Weights of a small GPT-style language model, trained from scratch on English Wikipedia.
Size: width 256, MLP 704 SwiGLU, 6.96M parameters.
Architecture: RMSNorm before each block, rotary positions, no biases in attention or MLP, untied embeddings, normalized queries and keys.
Training: a variant of SOAP for these matrices, 2518 steps.
Each number is 128 + 32 x the weight over its row's rms, rounded and kept within 0 to 255. Layers, rows and columns count from 0. Numbers have three digits each. The size before them is the row's rms in percent of the matrix's.

# layer 3 MLP up, 704x256, rms 0.169, rows 270-278, columns 0-255
093:075090142155190064114075103066195053153107135092152146186172205089180164151127191126101076160164122147152113136124076152117163129135127143123147110097107121118155164149130138163126143078121153089115106110117118155117175135160084152118108166142154131108116096163158133076121161156135150138161165136142118164096100096125126146103167130102105149128096112143120124131174143129122063110187120113175111087126117054131089133090070120102085134155072152136180092044103106177097123140137112143124125130124099149116119117142163139123182069113117144129163153149169127126093086102086102175101147125155128049107068091127131160089093101177105158109173126098112114158095117152139106162142085098165124068109114116100234135100168119145124127080131111108050107069105105083105064082136178
096:142121132127103127189099067177169157101156069078161071195158123186141044136177082116144153113098188120141115139069120136151102140094181151105086121141170120120184156173143121134113132153160169143217120127189063081140117150095135106092115117158124112109077121138052090075129145074193098137131162135131122179118124105089156109140085095121123125161123149084106090079165152139175163111146140135109107140109100133144168124182185083147123112118166165185058142158113103136111163131105094146125173146175142134116090168137205135135067114124103184143115139156157139074152128198125135139073138098114085212117158116133109140110117126119167128114176173104162125178115151144151146105096191120114117121095153143159147171120135076112112121141186159116108175160146133162092106122100115
103:115180127070156147126072142124102062121151093119134152122131043115137169155157172135125082111127127121091153156084175147157140135115099108142143144138165130195151145172072122098144113162182143176166153150119104125152123148102039112199107138100147174139121132102153108139171162107116060179121117130087062137138110121078157136117151159174065170130115180148155108053157112153132168107147147125096149115117142162153166089088196173148136201192092108130151109146123151147082154187119141143170149107137120151149143132134088133092139143153067152069120114088146174159132198158156066132077076099126103070156123080117107110112142118168169095126091174107138122074097120101198113106089176147166133124165141112139076142139112159073140096142132167170166065085111155129131141109137142
102:179123153151081121121129097093145161101127179098160115074158147184204149132133133172100145107151125075137117088158143160148147089167125092109110183149179116120131127103094118161112148118188132120194097109108166112079106129109070121125122165115125111058180141146130087154144147124155152115169118131151096137115122085111166065168210125164089179155090108116137152103180094104119108090098167159144174160094150138132125108151100129153125106051145125180124159105156109084163102152088097140133141178060119216143045126154160125166106190132109133150177138145115180200145137159135147105098122147101133182041174153106127126127116116113143177147081129145138173127087151101127164104060173159173155164161176141088112133193109132164141153097129196136137136122129067112102120122170139
094:150160181159119155123145090138117151116153142145166095121173149098134156119088152176125123141188071026169164156079168122139172112134114125172108152171132108116143151136105135104162143129121212082061133147138044063166110149109140111140153171087090194128196122101143148122080133159211081175140121083096127115057126082143105118152125122185132098117147126086170152116133094087127109103122141127133132161108083119056133109185092163088079140146108091178100153133100124123152134098107116115096101093132057134167110125141096101145101107154090129118148170055164104112157099085118132054117071158128097152166083149127173178115160127081113087152152121137148092044131125157129071131171131107155164136138126097123131105086137149154080169144155126132194139169125173134117106116097115
106:114072175213166140165173060154069111188136124137137151123160107114043106107097212121093133187144141145149115101143112101118117153089085169156149146094149173103135129122119150177090108111147145133143135125136177109123165143163111127109123142117116136156186109119124126126142195112112042149102127087146145105129101165132142111099145183130118126120122149119121111131133202112095136182144122131168141134100131143129153174098139115149110117105128111153093118132050139211206055088127102138182105161135119136160181119106124164111126099139137087122167122115100148085098139101119104131092119120116179140125087147155162162063120151176120115181108103093109159151055129161143127076127127138123150055138197122144052184185141153146137185098134126044138115075162166098123142080079184
101:095130148130188195106136226138088119147166145115084142081077135138071159101159129150126142104103171109166093085146081109094180185107092160153048120108125121166108140161085088111159131118112173085172111104161176151131172121125102130112126151091081128155201144091142131099093142176136143168161123143152117195115162137118174106184156138119117163123154092114105146141140146146164116182091131132180062170142058096144127180132110103137069178102129130085093182123116103156144134132122187101138184106121159120190127147137143103125048106144158151106149144133139155148149140149113172118153169103148104130069112110082143103123105158068155109145170130134148140146095068117111132107174126094107141067036129171176138190100148071116153130158107123059159112114150112156147124145125069
102:138101142118152158158135114108169115180081155096114114094178087115134154154111132094070145104051149171059156082128112130185081129130134101100134060088161142091104104117117173092191088104122162124144121151133177209085150184171064125091113090128117127116123119111098135064137097168148179118163091140058126137131138109138105130152090091113144184096046130140058131090144116147200142095178079115141111104130160093070094155180169095115158111059094133114116170095162198118084145186132140112148089121160137132089129067178167127091152140142120195144177143064111128127102099160127122137167142129132085123097126142131141089118157104156167140129155162124113123126102150173138127109127176138113126119152131133093130162042088094147136060087104134118141068074142142149098109147122121
105:173141139192174113161152163154145110147128147132160176164117116182156096112140172221143111142136150124160166140094171144158144183135152113094111091099086088136128098135104218168146125185123107122166087131156142163167164135123111119132145060153116171106141092134137121099094120132146134146144138133195117113142108125114088098099112117118161110069152143098104143119190125131171202139114131077082159145125114134157113127113170099063147128146129154108097130122045122130171138081110096160138103193121126143111136104077155173077116127116129173087189161066181156095105144148163127127211116131065066101150130147105129140078167100125054150103082145168158156209076194123090138168111103136091108132179102103110087098105099111119122092137180139100114173151172154166096091139149085
# layer 3 MLP down (transposed), 704x256, rms 0.157, rows 270-278, columns 0-255
101:156111084135136128126132106160086132113129160178147169100106148134083129094081137115119081111098185142082125171161102131180112076128136074125133164138135074118177154147097074105101165092129122093129097091147152079135157156135102125160134193109142102192147119178148186169189145149147098109163112097090153114135106159145120140112153101109103097109134133153184108059127097091055136114135132074075126121171127195117139138100163108119127129148082144114072136123092165134116187176061153147142043092119182067111162127152128149117181165186152169131240085119106138114116097127119108120105118119112091108125133069114119058162109101186092130106140130152162109136125171067200121067159174144113101151103110110079123141058134112115126169092093159157139111081170113099110144112131170
099:125139159174183140147091103080092105128173141087186122128096159146148144102151110099141103113157076115105131126155156127118096100143136121140153096127187155107132134188150122101095151100075147084172166130123079136132145033110142221148172092163138177145156089131060123099128087153115168143079165142087180111097120151148096124149139125132115140173124083195150098167103094162144116053151129117102120161127138122127126143130167110130120163126132116130172114132117170083127078165100155157138152154147110079123156136110123129124078108163114121070108113131128133182146094164140161100158194088129101182106137171101097044073179186186129057110130147117123131116163132100077119092136079086086168088183081120049121139159078106177134111129152082133066107130152179104126053111097120
101:182118206186116130127141124129153157063116133146097123103148184147127066140089128125203108117119101160059164176201137174128158135150100147105125175120148126151127094074115123108149107090090113131129124200150117162113102107157108170152112141145122111069138057171153173188099206142099118077148107165116146146119156184115106118097132182125141101095119153138086138140157132096166115159088144113094167122096124137162097122128081179171167130084056158184111117097092156134129150086074056147115165158080103118063111098060149085140077144128092122186100158174165145134082098110118142075138167089113152136124156141134129133107150107133134109132190114163071101152107158131145162089135101144146110102131160136143156123149129093132128194095098146181164076114098104105165106093126214
097:135128112164105091077126159124166108169143132151070129137132164133121116064058097175110179069089142115137174117159114089124080104104106170212156144116181115131165048098110162138130156132093124148148142105170138152098114216104151135163169048162194121133134104189123153180145179160092152155088150116125115129140108154091145147189102112153090077082039105155151098116153108128105100098116113081169111090114140161211128112147106124113136093041092160116142149141108137110117131107080135118088193162106160103156129106154110126126076134142101148140125108119142159163118156166068128099127133081171121146116153093139067158123111137124136105145125100130110057105081140133065113073154132127126123115078181129176112183170143146127096075183136125101066091111119149095130129172117155
098:129130147172151154180134181097157129134175107096158103132125140183138131133072103114135157126126120138104105100122097128176127147104115144137147125136184142139133108141080137127159116155090160161130163122140092186102129156142085181120184226117117175076075179138139082131188059158115102154158137102084083103095100128115154075075086075128127150191145087106176069182060133110122186170105189108087108180082115075111053152135179102066165144130171133097124137157107099147125064157150131079172154148075136153140081163176140116116127145125154147160109188140095152114108150125149155107141114146162074183102098120038100112106120114141090151094080087134156121100140101155158170120187169124116131108174111086113138118106085091089124108127125133090130060178135145143129154119124128
104:087136108088116100117068163143131120094128174130130110098060134111132074106131131135169117063100106094165145088166106146101099132071124154079104163148185086092140165073059091162134068095172088152138183150120096135094169138113170098136131129162121089109152112101141149102100106107137137077124188103109110102185203137118107091126164239144212080152135153172142132149182142143116172128163175129138121142130139171184085104141127107129094127121126093183070062174117134190164118122132125132168140095175165152114138127101079195139101104132129094108101145182116121133131183156072169129070133115122141086136164136136168105073168146114115082084119169179114121126133154153123076140152154090082113085123180143114111158125126123105152132113115198144089095115114149161149129063122118
099:125112107128130115111131130139065131111153093152139090135152085150125136146137161099130138076101091114078128156104094141175106084127126150128137107088168075124119066071091126110094179100123125099135159108138151045141138145139131123083163187132133093084152137112138035147137179159134084096145146161130133135176128134150155116114110101089141137211036183165127110079147106162137114119136175147152155150179169133139167141187156090152079152152100100164098050164106106119087111143187143136131116121098134143104159087042156173111097100134123116195108105136158189115127135170160143154110113146137139105155132163137143098130069100181123148163114190085119090101151153188170160178189177179060128100130088129125097111089066098180153162114140165140121142101106075111156061100133115
098:119118124140190122137156123107073138139102114120134165085154145119104153135167046120150140154142126121106098167139158098109146151112081144127085130185119133143136146136166126164057206114029124141105146152152134129134079125153106189123068077160105121165140105082117109104125153047108146135171149119074137147090117135081172186136096108148163173124076155034095108123160075091143118124048148148152109145143121153117100105149117155128121148115179089090194134119135150174131113148074156087101113134117143094128124183134037140134147096168109134110106063121118098150070106135156085148162147112140176116152078100104177167112082108129115123136137061113128111119132151128112150116121136124144104128046163157062089110143139137141132135123057153029122084146089182138167157087161116
104:197149165126107128135128150102171088134128140093146072156195120119132126144135079119130143142065142138098080115161165173186145145049142123142136126189107087096124116145158210153137145146111176104131108131160122158105143204086126167126169109166096133143127174144115136074143126155099114108159121116189145192172122141142180084146100114129161147087089123121117134096154116079163062131147114138122104175099165165109151145153131106154176151070150146126143151139103205129166123059103113079127204160189126075094065187114193166147116156078117113159118164126102128102095116128168084102175105153106084187097140127117111192144102112187134171060186114126123132146140121152143102146069128116120165116180099081105073141101129135160153087120146196110111110128101126116115153188141137
# layer 3 MLP gate, 704x256, rms 0.166, rows 271-278, columns 0-255
100:141183146137143138109142166076091114168121108149152152125108105140135115147101135106122020138079125138081122101146170115165188163154123127094105144096090135081134154161147074110168156084158109132068187172150111121157187127164090102071067103107115127114125131103122152150116131151164112142139160125102107184114142102192091092118156122111176132167111152115156105162165108135137160180110141066061054089184128141152157167110128167102089173117111141094124170163114139083095106118127126122123090124173154163156178150176101184092110162178120146106143137160098161147138139115080177116209171192168178100088159126087145149126110103104046165139124139136117099157068101125197206091117168186139115124119100148065139145103127170107141114164138141151127110114144173166167098161152097
103:130092176098078128134133152140133162106159072092137104171205111149118091151103144144169108142139087177133150192182080120135093126137137075133120126224145124112155106063154124166110131113136117097159135101153147091140086051126121130146138078126079113127108102094057150127117140098143087092149139121159169173064164117133163153109148127134122171141096096110199105132111155163166155116107110107132108075096165148117074136122148132149144149146138109118138138084126101177164105176077072146124109160121076109121126163141120127171134062142081157176120099111166152161081173190061122055136188089142130037154156132128132091125166172111149106117194127087066111071108141160140185135111187148105069140136140128141155142080132087128118174161126138179142082127109122199142127135089149
097:147072150127112156145153144120126083119080091130124071122189161110154152148085080153094125177152149118102124104123120084144161095141089102132078159115129119094146075124137124156108123148135122158115167175130209106094066153158063111142095123156155096156099133174112112083153140137194166183089188097143138154095110138152174070179156165169126172089130149114140125103160100125120082123127074131155118142105130136149152109166159124174135065121080120150147109070139172109115031145143177104122159150076111184156089125178161097019060088089088139182159177149121131101136115122145128146123144103172127085063106101093109130100128087094158145121102075125081167127083080104132165073125134139103153162179126168152124163157147178118115127123094153155141120114111123120114102207162089
097:124062115135120138101126156104176120161165130084124142112194102077130153131131138099100045129128096137101126134072135142145180129116155156145125116163105132172156113141173163141196198128106198145146174108080153142107093123175093150141113172147097168153153136100106120170089112117099159077156130135149043139172138111116086154098161129178114104209133122141118130101122159113140128164128157103094133122115052104156144089113125154076120160159114146135094123148121140134112091123106063151144136132110186156152144189127131143121161108103118151051167122141174169160211138144176092123107079155124128084161136076102123140100138123108094123149100166106159173142126136161168129116102156098162132123127147151123131136178110082084121124077115052161126105201184057142078082083163244
100:159142183145179098077104210121159128175160137096146122129091119116128183122120127131120147117150098163124187119082167149133150121174156092152125078145153066075136130144083131091168099151125136133110113068070167172128157112121137104144129129139108187112126097139145130117176091171189152089135140101173085078123091090127081119161091088069099166111073131128107134101113156123156132145097156098124153187139146090135178195131147155133089157130138153077145123061132184106033145160161118126073175107115162160089139140098117111144123115097149073106090123142224103138112110142094127118137082124104081104110130080146055159143171059123137156137142117067171142146165082174122080132078155177134128072116136168174155149092143116184133132099109130076063087118102127104110094154132132
099:095129142079096076139177166091135129143118104109119070142114116151057185192167094128121141146123129146129105153050168108143119156179120109112170189080163092142140199140135126139168171164086144188146140116106141141150135118086170128124115134107151106123105129113109114163153139161133089115179076182142129123134142085118105140126127080097112189115097117146129118080154102133076125175152064145131123140155127187167137088163132112123174131156129152107113169135147090178123077121198166077155122181097147111169111118161053124137149114107101091175085118169119123097136102129137143086157147147062155102149073116162132085132107191147108175159094183148116136099106146173126096114111142071139035130187065182028129104119170099169196145116146148128154180101113117138119158119123159
105:150122092081117145097102163136161128121023168118093128128164116175081101129141166163112117155149069093109085140100148160105177136116116140084091143085128136133103105128196149124110140115126145163104165181096146156094121147194190202127136104164130130164124151126143150097145114107171099107149160034139098106124152140074161190146099133086077161134089136143163110155083154110140132083139108133127094162075121146125083157142125174086147142121092141127122149085132130120172138121169127144109072164112093170192100135078119149174090130126094111118147117122126123086212127151177134177105099117139122120138182098134121101058132133142145152151156160126095035101148091145149090113092121176095181077138111125154192103154082170112179151112095172158138074140117098168114148092199206
101:097142180073076112087141097096078153175113143164118135138138110059102151095165102119090130114140101133137117142117104158117183117135094123214162053144105094144127097118183123101125109116150188107141141142096189129075142110102109137173119167147138127172140123150126165156112127136089171116123087109094125129136133106114131080187114108192125100163146146205147218139099104136163101084083187139166108120121118130160195172122132153146106113129190117072191137130155142174134117211075124095096114118149105114156125171154132150125169156115157149134119163104084088152122068092124099182045080069152129137096099115121107102157099133143172139106082132172110165131133109118161080055105135126180095172133062160170134090139198141118104125173089113120167118166080103135135155157166117